Part of a small language model's weights.
Size: vocabulary 43082, 97.5M parameters.
Architecture: LayerNorm before each block, rotary positions, untied embeddings.
Training: a variant of Adam for these matrices, 1256M tokens, 4292 steps.
Each number is 200 + 20 x the weight over its row's rms, rounded and kept within 0 to 999. Layers, rows and columns count from 0. The size before them is the row's rms in percent of the matrix's.

# layer 6 MLP up, 2304x576, rms 0.0395, rows 1783-1831, columns 288-359
095,209,179,177,209,240,173,214,192,214,208,201,186,202,194,208,204,228,217,177,190,234,223,199,219,173,169,165,180,196,179,188,212,213,168,168,216,209,206,203,136,190,188,191,186,202,175,237,196,171,175,210,245,172,210,200,160,226,220,197,187,209,220,208,204,216,199,201,217,192,191,168,181
087,220,213,203,156,164,207,158,193,188,203,187,207,169,202,211,223,226,216,228,219,176,200,236,199,210,205,211,197,220,241,164,213,216,223,199,201,200,230,227,185,264,205,174,240,194,168,185,172,169,217,215,206,203,222,218,195,202,192,212,183,216,177,215,193,212,210,204,192,193,188,172,162
115,140,180,170,174,180,188,189,192,209,180,182,190,195,209,175,226,241,212,208,201,217,210,161,244,209,229,209,198,220,188,191,221,218,145,177,187,202,195,231,205,232,177,208,232,206,195,169,212,158,217,207,213,214,207,192,225,225,238,231,199,170,185,195,182,199,181,184,193,194,208,212,210
107,185,183,233,170,214,163,199,212,192,209,229,198,165,234,193,205,181,237,179,203,197,216,197,222,188,176,198,156,173,218,237,170,229,209,179,181,193,197,232,198,239,178,191,203,210,218,168,208,208,231,207,182,247,199,230,154,179,223,207,221,255,205,210,210,230,206,215,244,175,182,173,174
097,232,162,212,193,219,192,205,216,188,200,194,179,188,207,238,177,217,198,198,214,227,217,241,209,208,208,177,180,197,181,221,208,211,182,218,220,184,191,250,180,210,203,207,186,200,222,170,214,198,213,187,206,188,221,196,182,233,226,200,212,222,207,219,182,213,206,190,206,206,160,200,218
118,209,199,250,209,187,198,189,203,203,234,192,196,235,194,174,185,217,229,204,215,228,193,232,191,194,200,195,227,213,181,178,202,166,181,183,213,223,195,215,199,199,171,195,208,210,207,177,211,193,208,237,213,188,201,192,199,225,209,207,213,216,194,192,216,210,222,206,198,202,194,205,223
097,217,199,197,194,196,219,178,187,202,186,179,170,231,215,204,238,202,219,208,223,217,184,214,217,200,199,242,207,191,218,164,187,166,198,198,206,193,198,190,182,186,216,228,184,197,193,184,204,171,205,189,198,232,193,201,196,224,237,219,184,208,166,216,197,179,174,213,235,204,202,201,196
095,218,237,218,179,219,215,206,193,194,232,199,168,190,189,172,213,209,207,180,197,174,234,192,197,176,196,196,175,175,232,207,176,220,224,194,166,195,198,181,212,222,208,233,210,225,180,197,204,217,198,196,227,194,186,168,232,211,171,208,178,204,195,170,228,172,200,180,220,214,188,202,204
109,224,232,219,173,191,218,174,190,195,209,187,172,170,200,189,217,191,182,175,192,225,189,195,234,227,204,244,199,177,217,190,199,210,180,197,252,202,186,198,172,180,207,193,197,214,164,166,213,168,240,232,173,212,198,169,185,207,194,200,222,188,199,203,204,209,157,198,168,192,182,198,233
104,200,175,195,196,210,181,185,204,262,191,180,189,207,218,207,198,224,235,205,236,179,183,176,215,227,213,205,230,193,188,180,196,226,182,178,172,193,174,168,206,198,176,196,200,215,192,185,198,193,228,222,194,230,237,201,201,188,183,196,190,235,220,212,205,220,231,179,181,191,192,182,207
084,199,186,215,200,180,186,207,169,192,184,218,195,211,199,220,217,198,179,239,174,212,215,187,218,197,200,233,209,168,213,184,216,197,201,181,190,186,227,204,225,189,200,181,197,245,199,178,190,179,212,188,173,174,209,231,196,196,204,211,196,166,203,213,218,204,179,210,199,203,173,153,196
109,220,231,200,226,181,183,189,207,204,202,197,207,242,197,194,188,172,189,183,181,210,178,205,207,245,201,222,189,202,221,189,210,162,195,166,166,213,195,191,213,213,173,162,175,217,230,241,198,159,216,198,179,187,186,187,167,199,195,233,225,207,178,205,189,233,232,198,193,194,192,180,221
103,197,239,200,181,168,232,183,173,200,163,184,206,209,200,222,192,216,236,182,207,224,229,192,225,252,180,170,212,180,205,227,207,166,210,190,198,203,225,208,190,186,221,196,198,215,185,191,207,191,196,192,163,166,198,185,186,209,190,178,174,233,183,176,202,179,204,184,221,148,195,221,229
112,190,234,203,242,188,186,187,171,180,185,187,186,209,201,185,170,234,201,193,173,177,197,214,233,204,217,187,236,213,210,207,191,217,177,202,158,166,219,224,179,228,209,232,189,174,194,196,213,179,187,180,190,217,202,208,203,177,197,214,159,191,188,191,202,206,181,184,195,212,196,202,170
104,224,199,199,195,162,202,216,207,191,207,200,220,185,211,195,187,206,202,231,189,205,148,218,184,203,185,204,236,221,208,206,186,183,183,171,170,220,166,215,208,239,171,172,197,188,193,201,145,179,234,184,189,195,206,213,174,170,210,189,188,182,195,241,226,201,211,206,194,217,209,161,177
114,225,193,174,174,174,190,206,183,193,207,177,207,165,227,209,193,196,199,201,205,197,185,206,184,225,202,166,211,207,233,188,204,193,182,235,210,202,189,207,187,180,206,182,191,189,166,219,163,152,220,191,248,220,201,183,165,172,166,213,182,209,197,205,231,208,185,200,205,207,188,179,175
104,235,218,197,211,233,181,167,211,193,244,196,212,197,204,182,189,186,198,231,231,209,202,204,252,208,210,190,232,183,239,180,193,209,213,194,178,199,216,223,187,198,201,182,196,176,175,211,202,206,205,208,189,192,205,177,197,192,231,192,218,201,213,210,199,194,205,185,184,199,185,203,203
095,177,192,199,205,188,164,181,183,207,168,211,206,244,186,181,256,166,228,181,190,169,170,189,229,192,220,171,212,201,178,206,221,177,183,189,209,212,187,204,169,222,187,215,215,207,144,183,213,200,188,216,222,213,208,190,168,232,205,199,191,186,221,215,192,188,230,191,195,211,224,198,210
096,189,166,194,175,201,215,173,213,217,210,196,201,213,213,215,190,237,239,220,208,165,183,216,184,205,185,185,201,189,207,225,219,224,182,168,222,183,199,197,172,223,192,220,214,220,209,198,185,165,184,256,184,179,188,188,188,255,167,173,179,196,148,210,191,210,203,173,224,208,226,157,175
098,188,194,207,205,191,211,213,198,196,214,197,185,196,151,185,200,214,196,196,206,233,190,199,184,190,185,178,171,217,207,186,168,226,204,182,203,202,203,227,197,205,204,156,197,213,205,202,209,196,160,212,233,210,195,178,205,189,176,181,224,225,199,190,190,187,187,215,201,189,203,210,247
086,172,199,256,238,155,194,183,204,198,212,199,196,177,170,199,191,171,205,208,215,236,183,229,233,203,186,233,216,215,197,205,193,180,214,185,191,189,179,191,191,190,206,194,215,210,193,228,165,189,158,221,207,201,230,195,189,201,181,200,170,196,171,207,213,175,201,216,213,187,198,189,211
096,201,194,206,185,190,195,228,215,247,206,210,184,231,172,211,218,232,227,237,192,198,183,210,197,233,183,234,196,199,230,165,254,194,207,223,160,219,166,237,196,212,187,199,188,204,180,203,213,204,214,219,186,213,254,173,157,195,207,214,199,187,209,210,174,201,193,175,202,181,214,158,169
108,206,195,214,174,181,178,197,209,171,202,194,191,208,198,217,206,173,224,208,227,215,195,191,229,195,216,215,216,223,205,193,207,200,166,206,208,184,176,187,228,217,196,236,183,234,174,192,196,225,210,226,183,184,198,207,190,188,206,198,189,213,203,209,233,199,195,192,167,173,182,196,196
100,195,202,228,211,218,219,195,202,191,229,220,202,150,217,215,215,202,189,221,246,203,172,185,199,211,203,248,216,203,188,168,206,224,238,228,209,183,204,241,224,183,173,164,198,192,182,184,163,200,188,181,213,212,212,218,178,172,206,251,200,230,212,205,227,229,204,195,215,203,219,172,205
091,178,185,208,190,180,154,205,239,176,225,221,199,206,179,203,215,224,203,220,185,184,220,196,208,215,195,205,201,193,191,174,137,195,192,192,178,203,199,245,190,202,200,216,183,193,215,217,215,187,192,191,171,200,235,177,228,187,186,200,191,208,197,225,186,197,192,196,198,223,170,203,249
100,182,198,213,202,214,216,166,201,198,230,192,186,202,209,185,218,197,212,235,182,196,221,200,205,206,209,228,242,232,219,201,203,215,213,206,175,179,181,223,195,218,195,202,218,215,174,203,231,184,221,222,207,177,189,236,200,176,199,200,168,245,211,171,237,235,216,202,200,184,159,226,239
105,254,182,208,203,237,231,221,204,204,195,179,233,220,180,209,183,184,210,182,221,195,194,198,225,225,199,180,212,189,191,201,192,197,240,157,210,210,178,221,203,188,195,252,191,222,201,186,196,189,186,208,190,177,187,177,211,236,185,228,206,237,179,169,224,171,165,175,188,211,199,163,202
092,207,188,192,204,203,182,174,244,223,159,221,190,173,216,197,223,196,228,181,235,215,210,196,255,205,204,192,166,202,172,222,189,197,189,161,167,209,200,206,158,210,212,143,182,212,180,171,196,193,220,212,189,212,207,202,169,229,239,184,161,181,213,226,235,194,188,185,180,201,220,202,170
090,180,194,226,186,192,214,185,204,199,189,245,200,208,178,215,247,186,190,212,192,190,179,216,214,240,218,179,219,217,194,246,205,196,187,215,171,217,172,218,157,232,178,183,216,190,158,208,200,192,205,210,212,186,205,176,186,212,197,228,184,176,226,208,219,212,218,168,198,176,194,191,180
097,198,211,178,195,218,179,191,139,197,212,190,200,175,170,221,181,197,197,199,211,205,202,196,207,230,196,164,195,235,221,205,186,171,187,203,187,240,199,241,239,199,209,172,196,217,223,192,210,186,228,206,200,178,212,214,224,192,213,206,203,216,223,204,195,193,211,167,247,173,206,211,208
089,186,181,191,186,182,196,178,214,200,186,176,218,178,184,214,205,216,195,212,199,179,205,226,228,205,231,181,233,202,184,195,195,190,200,219,187,188,216,170,196,237,224,218,196,173,175,181,194,233,241,230,215,213,222,217,172,199,223,209,166,199,212,194,216,158,217,199,189,238,176,188,193
094,195,198,187,232,173,203,211,194,211,186,189,210,224,188,178,183,231,223,189,240,175,177,251,212,189,191,200,196,196,201,226,201,203,167,164,186,201,206,190,221,217,192,179,162,183,208,194,173,173,225,200,191,234,222,210,176,199,167,200,234,180,181,184,206,236,193,189,193,228,206,217,216
094,177,169,215,200,203,191,196,202,222,205,194,193,163,229,205,179,209,219,177,215,234,216,199,227,214,210,218,220,198,200,189,187,181,221,213,222,189,182,233,187,198,196,211,196,190,147,168,186,211,172,189,208,192,230,197,205,230,225,213,172,186,200,227,216,166,183,195,135,175,193,175,173
109,201,193,243,233,188,175,190,197,180,183,201,202,185,196,198,244,214,202,194,245,198,166,192,226,213,215,196,200,206,173,229,195,179,224,221,180,206,220,208,163,237,222,193,227,198,178,221,202,178,192,227,185,220,216,214,209,196,194,226,216,205,189,191,212,163,225,213,200,187,192,200,201
093,200,197,213,231,181,190,195,160,198,204,167,159,181,216,181,210,194,192,222,176,220,226,218,176,199,188,186,210,215,192,199,184,219,166,178,233,202,225,228,191,199,208,171,216,212,166,227,201,203,206,192,242,204,195,221,164,205,211,206,214,255,207,202,205,197,194,180,198,192,212,171,207
099,190,194,200,159,214,247,194,182,184,185,191,186,206,193,187,234,174,200,194,194,185,222,187,197,189,153,212,182,174,208,178,201,177,206,217,204,195,196,198,186,156,170,191,199,227,238,161,205,232,183,195,201,196,183,227,198,190,203,240,187,186,160,200,206,162,200,196,213,213,201,201,186
102,213,208,227,229,184,196,192,206,201,232,185,193,200,157,209,196,182,225,151,251,215,233,172,209,219,169,176,162,200,228,167,232,198,227,218,188,221,195,222,180,181,185,214,183,214,179,210,187,213,212,222,212,174,174,201,162,213,191,191,220,218,181,204,209,190,199,158,196,185,217,189,213
103,204,167,200,198,212,215,205,195,198,214,198,187,196,169,195,198,201,217,193,212,202,199,196,197,218,164,186,177,228,219,220,183,204,146,191,206,207,142,203,212,212,192,190,224,225,150,231,205,178,231,254,214,199,209,170,225,199,187,184,159,183,231,223,212,200,194,193,185,214,198,138,201
093,183,168,199,197,159,194,172,188,221,153,191,217,225,214,205,213,169,191,184,204,231,211,242,213,216,199,226,202,175,223,210,190,208,205,194,213,194,196,188,225,178,238,197,211,194,232,197,228,206,159,167,193,199,198,234,224,232,195,206,185,196,186,210,207,173,206,191,212,206,218,228,200
090,194,227,163,213,162,190,194,197,209,214,222,178,204,214,215,209,193,185,200,239,201,188,229,231,215,190,169,183,170,169,223,221,215,182,168,181,203,196,180,196,192,191,212,164,198,236,177,206,181,204,227,207,213,215,187,218,185,189,204,169,185,164,219,174,176,208,182,168,219,189,213,189
082,157,198,209,214,215,213,208,170,187,201,205,203,171,204,226,176,178,188,206,209,190,184,232,198,211,227,190,197,195,221,205,183,193,195,177,184,210,196,193,161,184,196,183,195,205,222,229,214,210,206,202,198,205,199,197,188,182,257,207,178,221,221,188,218,167,206,197,188,157,216,182,224
109,165,194,198,231,207,175,208,213,194,213,204,197,208,199,187,222,178,215,178,196,239,171,197,179,227,181,216,213,213,199,180,224,197,178,191,166,216,210,212,183,200,185,219,209,191,205,173,174,211,199,197,177,187,211,186,201,207,210,160,167,204,192,197,206,216,204,205,225,185,208,201,218
114,195,166,176,211,160,230,193,190,203,197,175,220,231,237,162,194,197,184,222,214,176,170,232,214,212,222,239,216,198,206,194,207,203,191,184,195,181,196,202,211,240,205,187,216,211,171,217,181,215,191,239,204,167,256,203,220,215,205,196,202,228,225,223,210,160,183,215,183,175,186,212,197
108,191,216,251,217,192,225,176,171,202,215,190,197,213,220,218,238,191,198,244,213,206,206,204,215,225,181,182,190,221,199,174,230,173,190,169,183,196,234,228,183,198,221,229,187,201,201,184,189,201,207,249,215,175,207,218,207,221,217,214,207,200,197,154,174,196,237,198,203,140,209,196,192
101,196,191,197,216,213,161,196,199,142,234,215,191,187,203,200,216,236,212,187,246,199,197,212,217,200,197,204,197,177,211,220,174,204,190,210,219,195,192,208,186,228,189,173,195,198,175,183,183,183,187,225,201,196,187,206,153,173,209,209,208,182,206,210,239,200,249,189,189,200,189,200,193
094,172,170,215,212,190,190,179,189,180,170,200,211,208,211,195,215,227,190,190,179,181,189,176,214,256,185,194,216,231,206,177,166,164,174,204,187,201,192,195,184,262,192,223,236,179,216,147,198,160,187,247,204,223,220,187,218,206,172,199,204,207,193,162,197,192,244,182,162,184,182,212,221
090,207,178,219,207,211,211,199,201,162,202,200,184,199,217,185,184,222,201,226,166,190,196,223,194,195,195,183,194,217,206,183,198,214,203,199,226,210,195,206,181,237,189,197,199,187,223,184,182,212,215,195,197,198,187,240,190,238,202,216,190,205,199,185,211,215,176,172,183,178,189,183,213
116,227,178,174,161,158,231,181,184,180,208,200,199,188,189,184,199,168,220,202,201,207,184,223,206,185,168,200,238,173,228,194,182,197,204,198,208,216,214,198,213,214,214,155,217,169,153,192,187,182,232,204,206,207,244,207,221,219,237,203,152,192,175,180,211,173,188,199,211,209,221,183,176
104,202,213,196,204,195,213,159,190,191,213,199,199,194,185,212,196,234,194,186,206,204,229,176,185,231,177,188,235,232,244,212,214,144,214,204,209,188,174,238,205,204,184,156,190,183,193,204,196,211,230,228,201,208,199,203,197,220,196,238,233,237,191,162,183,182,236,187,200,208,171,181,218
# layer 6 MLP down (transposed), 2304x576, rms 0.0395, rows 1783-1830, columns 288-359
096,241,193,197,228,196,176,181,196,224,176,197,175,193,181,211,205,183,191,214,217,203,240,215,192,207,200,203,195,197,207,200,192,191,188,227,219,198,194,215,218,177,201,146,171,156,224,201,209,187,212,175,217,194,220,240,195,184,205,188,199,210,214,233,203,174,241,169,188,206,189,232,192
098,180,162,174,216,211,187,193,216,214,180,229,218,216,194,180,212,198,184,226,171,171,199,218,185,212,230,228,177,202,192,181,172,214,167,167,197,195,201,164,197,184,177,230,180,218,192,227,222,164,188,215,201,213,212,188,251,196,173,186,186,213,203,189,237,197,182,233,230,197,189,222,222
116,220,207,199,213,206,209,198,226,215,222,200,205,191,193,190,211,241,233,201,211,189,218,209,207,193,194,188,183,197,200,185,224,191,230,200,176,226,203,219,216,216,196,180,243,195,194,202,228,256,208,184,167,221,196,193,212,175,199,188,208,201,212,172,198,217,160,219,206,201,175,218,203
091,229,194,213,179,183,172,194,189,154,192,217,205,201,196,198,201,187,198,186,168,213,244,199,238,237,180,201,214,193,228,198,225,199,232,193,175,220,199,198,173,211,179,192,198,243,221,159,201,191,213,213,203,210,212,184,218,186,189,196,162,208,219,204,166,179,186,201,226,181,194,207,229
097,171,243,206,217,210,210,208,199,237,208,194,197,195,180,189,189,190,191,252,181,237,191,218,199,200,174,198,176,209,191,224,192,186,189,185,166,182,194,184,239,262,235,203,240,218,192,191,218,219,198,165,217,186,208,170,177,205,207,178,228,212,176,187,198,213,205,219,225,186,213,196,182
107,163,190,190,240,186,181,195,218,195,203,215,195,209,206,181,184,182,221,207,167,205,169,211,184,186,227,181,223,237,177,155,206,164,167,185,210,209,172,208,199,198,237,231,226,216,195,204,249,209,183,202,207,187,187,209,177,168,226,186,239,162,192,187,205,203,215,205,173,187,194,209,223
088,185,178,196,198,218,185,196,230,190,203,184,231,195,196,181,175,222,183,206,188,185,193,185,234,218,219,184,223,230,210,180,219,236,197,189,200,225,197,196,237,189,238,196,235,194,211,188,183,210,210,190,169,226,182,197,223,175,232,202,210,221,176,203,180,204,178,204,162,202,214,214,168
103,200,206,190,179,167,209,167,175,243,168,185,183,181,190,198,216,189,191,165,159,220,203,155,208,237,244,176,190,203,156,181,208,168,188,213,209,176,230,209,216,166,220,182,209,215,219,178,209,220,194,187,240,231,203,198,169,192,209,214,233,216,131,175,192,220,224,208,192,210,244,227,174
108,174,210,222,200,193,197,214,227,185,229,222,207,173,216,204,163,221,165,210,213,177,194,198,210,208,203,189,183,231,205,257,225,177,155,173,148,229,207,182,221,223,196,179,179,181,225,185,224,207,184,165,195,201,191,179,253,212,172,210,189,206,185,187,176,214,217,157,207,233,217,194,193
107,189,223,227,215,170,181,208,177,203,193,190,210,203,210,190,232,200,221,191,240,204,214,164,218,150,202,234,219,191,182,183,217,216,194,178,165,190,190,209,218,189,176,190,210,187,231,218,198,179,180,206,223,184,185,185,213,169,188,199,213,194,201,207,186,176,184,198,208,182,222,188,181
094,202,194,206,173,214,184,169,190,200,170,215,192,183,194,210,191,166,203,194,218,204,223,208,195,194,177,196,198,177,190,199,193,168,217,204,204,225,209,218,182,197,212,193,218,195,203,228,187,209,223,208,205,196,191,186,235,204,217,201,136,191,196,236,183,179,226,200,205,191,180,207,196
112,181,214,198,210,193,179,178,172,207,194,219,194,212,186,187,223,167,202,208,173,219,206,174,205,209,189,206,196,188,197,185,213,196,219,223,200,210,224,174,226,162,233,191,189,228,253,204,210,198,186,240,204,219,210,188,181,204,184,241,206,187,209,227,199,197,186,197,233,213,183,189,218
102,217,207,201,209,188,209,195,170,211,162,209,200,190,168,192,230,218,226,185,213,218,193,194,231,195,216,195,185,163,200,248,203,190,218,237,220,198,220,209,216,186,189,211,183,184,157,209,202,206,208,220,167,180,200,184,198,161,208,205,198,199,188,174,242,207,207,185,201,208,179,228,175
107,247,166,206,155,188,214,246,202,226,197,217,208,159,198,197,194,207,225,206,191,245,201,212,234,181,202,202,222,197,216,190,173,181,168,199,212,216,213,168,235,200,178,198,209,193,215,174,204,250,217,209,196,187,197,210,179,188,208,180,225,214,195,199,200,221,189,221,230,187,214,207,163
106,209,228,205,220,188,209,215,191,217,220,183,221,216,217,181,177,223,184,200,171,156,204,172,230,196,211,193,174,199,177,171,205,228,183,199,201,249,220,212,228,206,206,183,196,219,190,208,198,207,186,194,183,183,163,192,230,199,212,160,204,216,210,201,169,212,167,184,207,190,171,223,164
103,199,207,165,219,188,187,175,213,192,203,188,199,204,220,199,215,194,205,190,197,233,207,210,222,231,236,196,196,183,195,194,144,202,167,201,217,201,181,203,202,166,221,205,194,195,228,191,164,189,206,166,191,204,198,233,158,225,168,208,182,178,211,195,208,182,218,196,196,179,193,182,197
102,190,195,221,181,157,230,212,250,228,198,202,202,227,206,192,197,181,203,156,197,175,183,155,186,211,149,184,196,186,209,188,200,159,202,198,206,180,181,209,210,218,194,199,231,213,217,209,192,200,197,222,193,206,243,195,181,228,188,198,174,229,190,205,185,201,198,197,210,194,199,189,184
097,199,238,184,182,202,216,214,197,221,183,204,222,205,209,213,164,188,219,216,210,223,234,209,233,152,194,194,202,225,218,208,158,257,197,172,219,191,202,205,206,174,175,182,202,164,221,240,186,206,212,161,169,201,185,228,227,202,219,232,220,212,214,197,191,204,208,211,233,189,206,207,209
095,222,200,193,205,215,200,212,186,193,203,165,215,203,215,205,202,191,190,194,182,185,204,194,184,170,206,166,207,209,240,190,212,186,208,194,183,214,191,178,217,201,177,198,180,210,186,178,206,185,156,208,207,168,204,213,216,191,190,190,205,213,163,223,186,231,219,213,209,179,175,209,193
089,184,155,204,187,180,180,211,190,187,204,203,188,190,168,224,177,199,190,183,213,208,187,189,218,208,198,206,179,190,195,222,219,180,173,199,208,210,209,148,184,199,195,220,161,233,225,173,211,168,217,203,211,210,200,244,169,192,199,206,192,156,226,184,247,193,225,206,203,229,219,190,175
104,205,210,186,157,194,203,217,176,192,217,197,186,187,224,225,159,181,207,178,199,215,241,206,231,193,229,167,198,200,217,164,214,209,249,233,200,204,210,198,203,177,196,197,210,200,211,183,210,196,234,207,227,204,178,221,227,209,228,202,177,204,209,202,202,209,188,197,189,211,216,191,157
106,185,229,192,220,187,210,191,197,193,186,217,213,189,171,211,197,195,188,205,220,218,202,182,215,234,180,200,198,184,194,210,177,214,177,210,218,200,208,217,165,206,202,183,190,168,199,226,147,211,220,203,187,158,164,211,211,220,217,175,187,155,193,188,198,204,206,150,220,172,202,195,215
111,204,211,217,199,237,198,210,223,195,230,215,229,185,166,179,178,240,216,186,178,222,227,183,188,212,242,195,200,228,183,170,180,206,192,160,205,177,175,215,192,184,200,219,176,206,162,206,167,200,189,222,184,194,222,166,184,208,176,207,227,203,195,199,209,189,192,225,189,259,182,191,171
103,187,188,215,190,180,190,206,216,191,194,187,208,220,196,196,216,231,177,229,198,210,203,203,202,190,187,164,144,193,215,222,232,199,162,192,129,223,179,204,211,188,210,200,198,228,221,184,232,225,177,198,191,201,210,211,251,184,191,155,206,181,174,202,183,239,215,222,193,227,215,230,197
093,202,192,181,194,226,221,176,185,221,233,159,214,205,218,190,203,185,196,211,240,207,206,188,199,212,176,209,213,200,245,219,200,213,217,201,203,206,223,216,241,198,204,164,214,171,202,186,193,231,194,229,210,200,182,210,179,211,199,205,191,202,215,197,200,201,192,198,230,191,196,219,190
103,205,176,178,183,215,228,166,166,197,205,222,212,223,212,184,212,219,228,194,201,192,188,222,195,195,229,211,193,185,197,165,230,162,207,179,253,190,195,185,188,186,213,220,176,163,205,246,171,198,228,226,203,219,205,203,216,213,210,215,214,220,189,231,189,190,174,227,186,209,217,176,208
109,179,201,239,204,151,186,187,223,207,208,235,198,216,196,188,244,216,204,206,155,201,202,215,178,207,187,213,173,213,235,159,192,187,227,212,174,207,223,173,239,174,195,180,198,164,188,199,211,194,192,204,202,180,177,186,207,169,203,235,234,185,206,188,216,206,220,175,207,206,200,199,196
090,221,188,195,186,239,159,200,212,171,203,197,173,132,199,197,161,187,206,216,223,181,209,202,208,207,219,185,248,186,224,185,204,207,216,200,190,198,193,202,240,230,187,198,206,209,197,186,207,208,213,214,194,217,209,195,179,173,218,201,164,158,176,204,208,206,216,215,205,174,177,226,212
090,172,217,200,183,230,189,193,206,192,213,215,206,203,174,217,177,210,193,204,198,206,183,179,164,195,161,196,199,206,182,204,210,216,218,214,201,198,162,209,221,223,184,191,206,209,191,202,204,201,195,206,195,238,203,174,195,219,176,261,180,238,203,210,179,216,206,145,215,208,204,173,214
109,175,204,193,188,209,196,213,247,184,214,191,193,179,212,189,220,200,236,234,206,218,197,160,225,193,226,246,219,210,219,216,178,197,224,184,190,160,246,210,174,176,203,199,215,194,181,180,179,202,224,220,210,186,200,171,197,215,199,233,206,204,166,200,198,174,189,239,188,192,179,184,207
096,220,214,203,190,202,225,211,217,208,211,194,203,216,209,172,174,193,153,208,182,206,172,207,213,158,238,193,227,220,247,135,199,201,186,182,181,182,198,183,159,187,230,181,226,198,208,211,193,233,177,214,190,214,212,200,241,176,223,226,163,165,188,208,175,206,229,226,199,202,197,196,189
090,217,214,212,223,196,192,231,169,129,222,188,193,176,189,163,233,217,204,212,233,183,220,173,156,193,192,191,222,198,220,148,200,208,235,215,152,207,203,228,201,191,228,167,227,196,228,227,219,175,201,228,168,205,210,214,199,197,220,202,217,231,236,222,172,210,166,184,194,195,221,175,192
100,218,187,206,217,195,209,209,227,198,223,171,192,249,195,190,228,217,203,178,217,173,172,221,203,221,198,195,183,202,173,207,182,209,194,188,170,178,230,204,203,208,197,230,203,207,192,201,224,184,180,182,193,198,194,180,186,176,197,230,198,201,223,184,216,216,189,203,209,159,178,219,227
111,202,200,204,184,191,192,187,222,192,210,211,196,192,193,193,189,210,200,206,226,208,222,154,193,216,250,209,209,200,209,192,222,189,213,202,183,231,219,210,202,242,221,204,180,201,214,177,200,209,204,184,176,206,207,207,204,187,207,203,219,215,218,205,197,192,217,212,188,216,195,169,192
102,202,183,234,207,195,176,173,220,205,179,180,221,194,201,206,223,238,196,206,187,191,175,238,184,251,218,180,180,209,211,175,199,205,186,206,189,233,159,200,176,225,176,214,200,188,181,202,217,212,214,187,212,199,205,210,233,212,158,197,184,202,218,166,227,188,209,194,199,185,203,225,199
115,177,203,227,199,209,169,179,171,202,217,202,191,213,211,210,189,220,161,185,176,162,210,185,230,213,237,173,198,178,170,222,178,185,191,202,230,176,228,216,226,227,223,201,201,204,193,201,217,218,190,194,210,210,205,221,220,225,206,181,198,213,195,177,188,215,220,193,168,247,235,212,218
099,197,198,208,195,203,236,201,161,176,182,211,186,156,223,202,188,176,181,225,265,199,178,234,181,176,192,214,190,175,165,192,187,225,196,202,208,253,239,183,229,191,196,224,208,184,189,162,196,171,166,203,167,211,182,202,157,204,231,217,179,204,210,193,184,214,209,221,168,186,212,212,208
103,191,211,186,175,180,198,210,183,204,175,174,193,212,219,206,200,229,165,183,199,193,207,199,175,221,198,199,197,221,194,215,228,206,187,185,199,212,183,163,204,193,216,211,198,226,195,226,215,193,175,210,215,217,233,178,241,202,180,187,187,164,218,224,191,164,184,197,228,200,225,206,242
094,196,193,202,204,197,237,241,204,182,229,218,203,187,202,191,213,215,219,228,195,186,195,188,174,213,190,141,173,225,178,188,228,203,210,222,234,189,176,229,168,254,185,200,207,198,203,172,201,201,228,209,167,203,196,185,165,220,184,223,189,217,224,179,203,247,198,198,207,240,163,168,201
096,172,172,188,179,183,201,199,178,169,248,183,173,227,194,164,193,250,183,183,206,197,191,189,147,215,220,225,205,191,225,183,217,218,231,184,185,188,201,160,194,210,180,207,208,207,184,231,198,204,244,208,187,184,197,192,224,202,220,174,220,198,186,190,194,232,209,188,233,183,214,211,197
087,208,177,209,205,192,218,174,217,274,185,226,219,225,187,185,207,229,196,211,169,208,207,178,196,196,200,210,209,195,138,230,231,166,204,189,200,182,214,212,206,222,225,200,188,170,192,187,189,207,177,170,184,207,197,162,207,245,174,177,226,209,211,211,175,193,211,234,216,221,206,193,211
110,213,219,189,177,173,197,189,187,199,202,202,205,207,225,185,210,180,170,185,212,188,185,193,180,195,180,193,206,193,188,172,187,193,211,198,181,245,188,209,157,213,200,186,197,225,204,189,202,167,172,216,163,195,185,205,229,182,205,234,209,205,187,206,194,169,165,221,192,172,212,213,195
104,211,206,190,207,184,187,218,154,203,238,184,182,163,135,224,205,171,203,220,193,213,159,214,192,215,203,222,189,219,188,198,172,227,200,220,201,199,201,204,188,223,163,200,223,221,179,239,193,197,205,241,190,222,209,223,205,240,206,206,219,192,219,241,165,171,187,196,199,200,214,186,197
109,191,229,185,213,208,208,180,194,184,180,208,174,212,171,185,238,179,199,212,169,194,205,196,171,167,182,212,232,234,219,209,202,173,208,210,217,239,178,193,203,187,193,205,173,205,195,160,185,186,205,242,203,178,197,183,233,202,230,196,183,183,185,196,183,195,202,170,210,189,206,199,208
098,232,173,187,231,173,178,183,225,237,194,191,193,168,213,214,239,193,220,153,245,218,197,190,206,179,188,238,223,216,183,218,182,209,183,208,232,215,189,191,193,161,201,222,213,222,223,156,202,221,209,196,206,202,195,203,208,236,174,209,185,171,242,216,191,168,180,194,230,191,209,207,222
103,222,200,162,164,177,210,217,182,222,221,220,179,179,195,196,191,212,210,195,181,166,232,172,181,224,183,186,176,193,217,192,196,188,193,201,189,233,194,210,208,175,193,188,179,172,238,224,209,182,221,221,225,236,230,200,197,215,217,169,209,226,232,219,230,199,210,196,199,215,190,200,192
098,157,161,163,192,207,182,186,240,219,192,210,206,197,173,171,179,208,188,206,224,177,202,182,221,184,249,209,193,193,201,223,167,192,212,217,182,186,178,196,171,207,199,213,198,191,155,207,217,209,211,216,203,223,232,170,202,208,228,185,192,177,187,185,212,182,186,218,197,179,220,224,187
106,216,228,212,209,193,226,215,207,201,182,230,190,198,219,206,164,190,189,204,196,183,222,248,168,190,165,209,241,214,208,187,207,201,206,210,199,226,213,211,185,187,236,174,172,221,162,194,203,196,195,201,176,219,205,220,211,244,208,222,218,202,192,205,150,209,196,183,199,162,232,181,194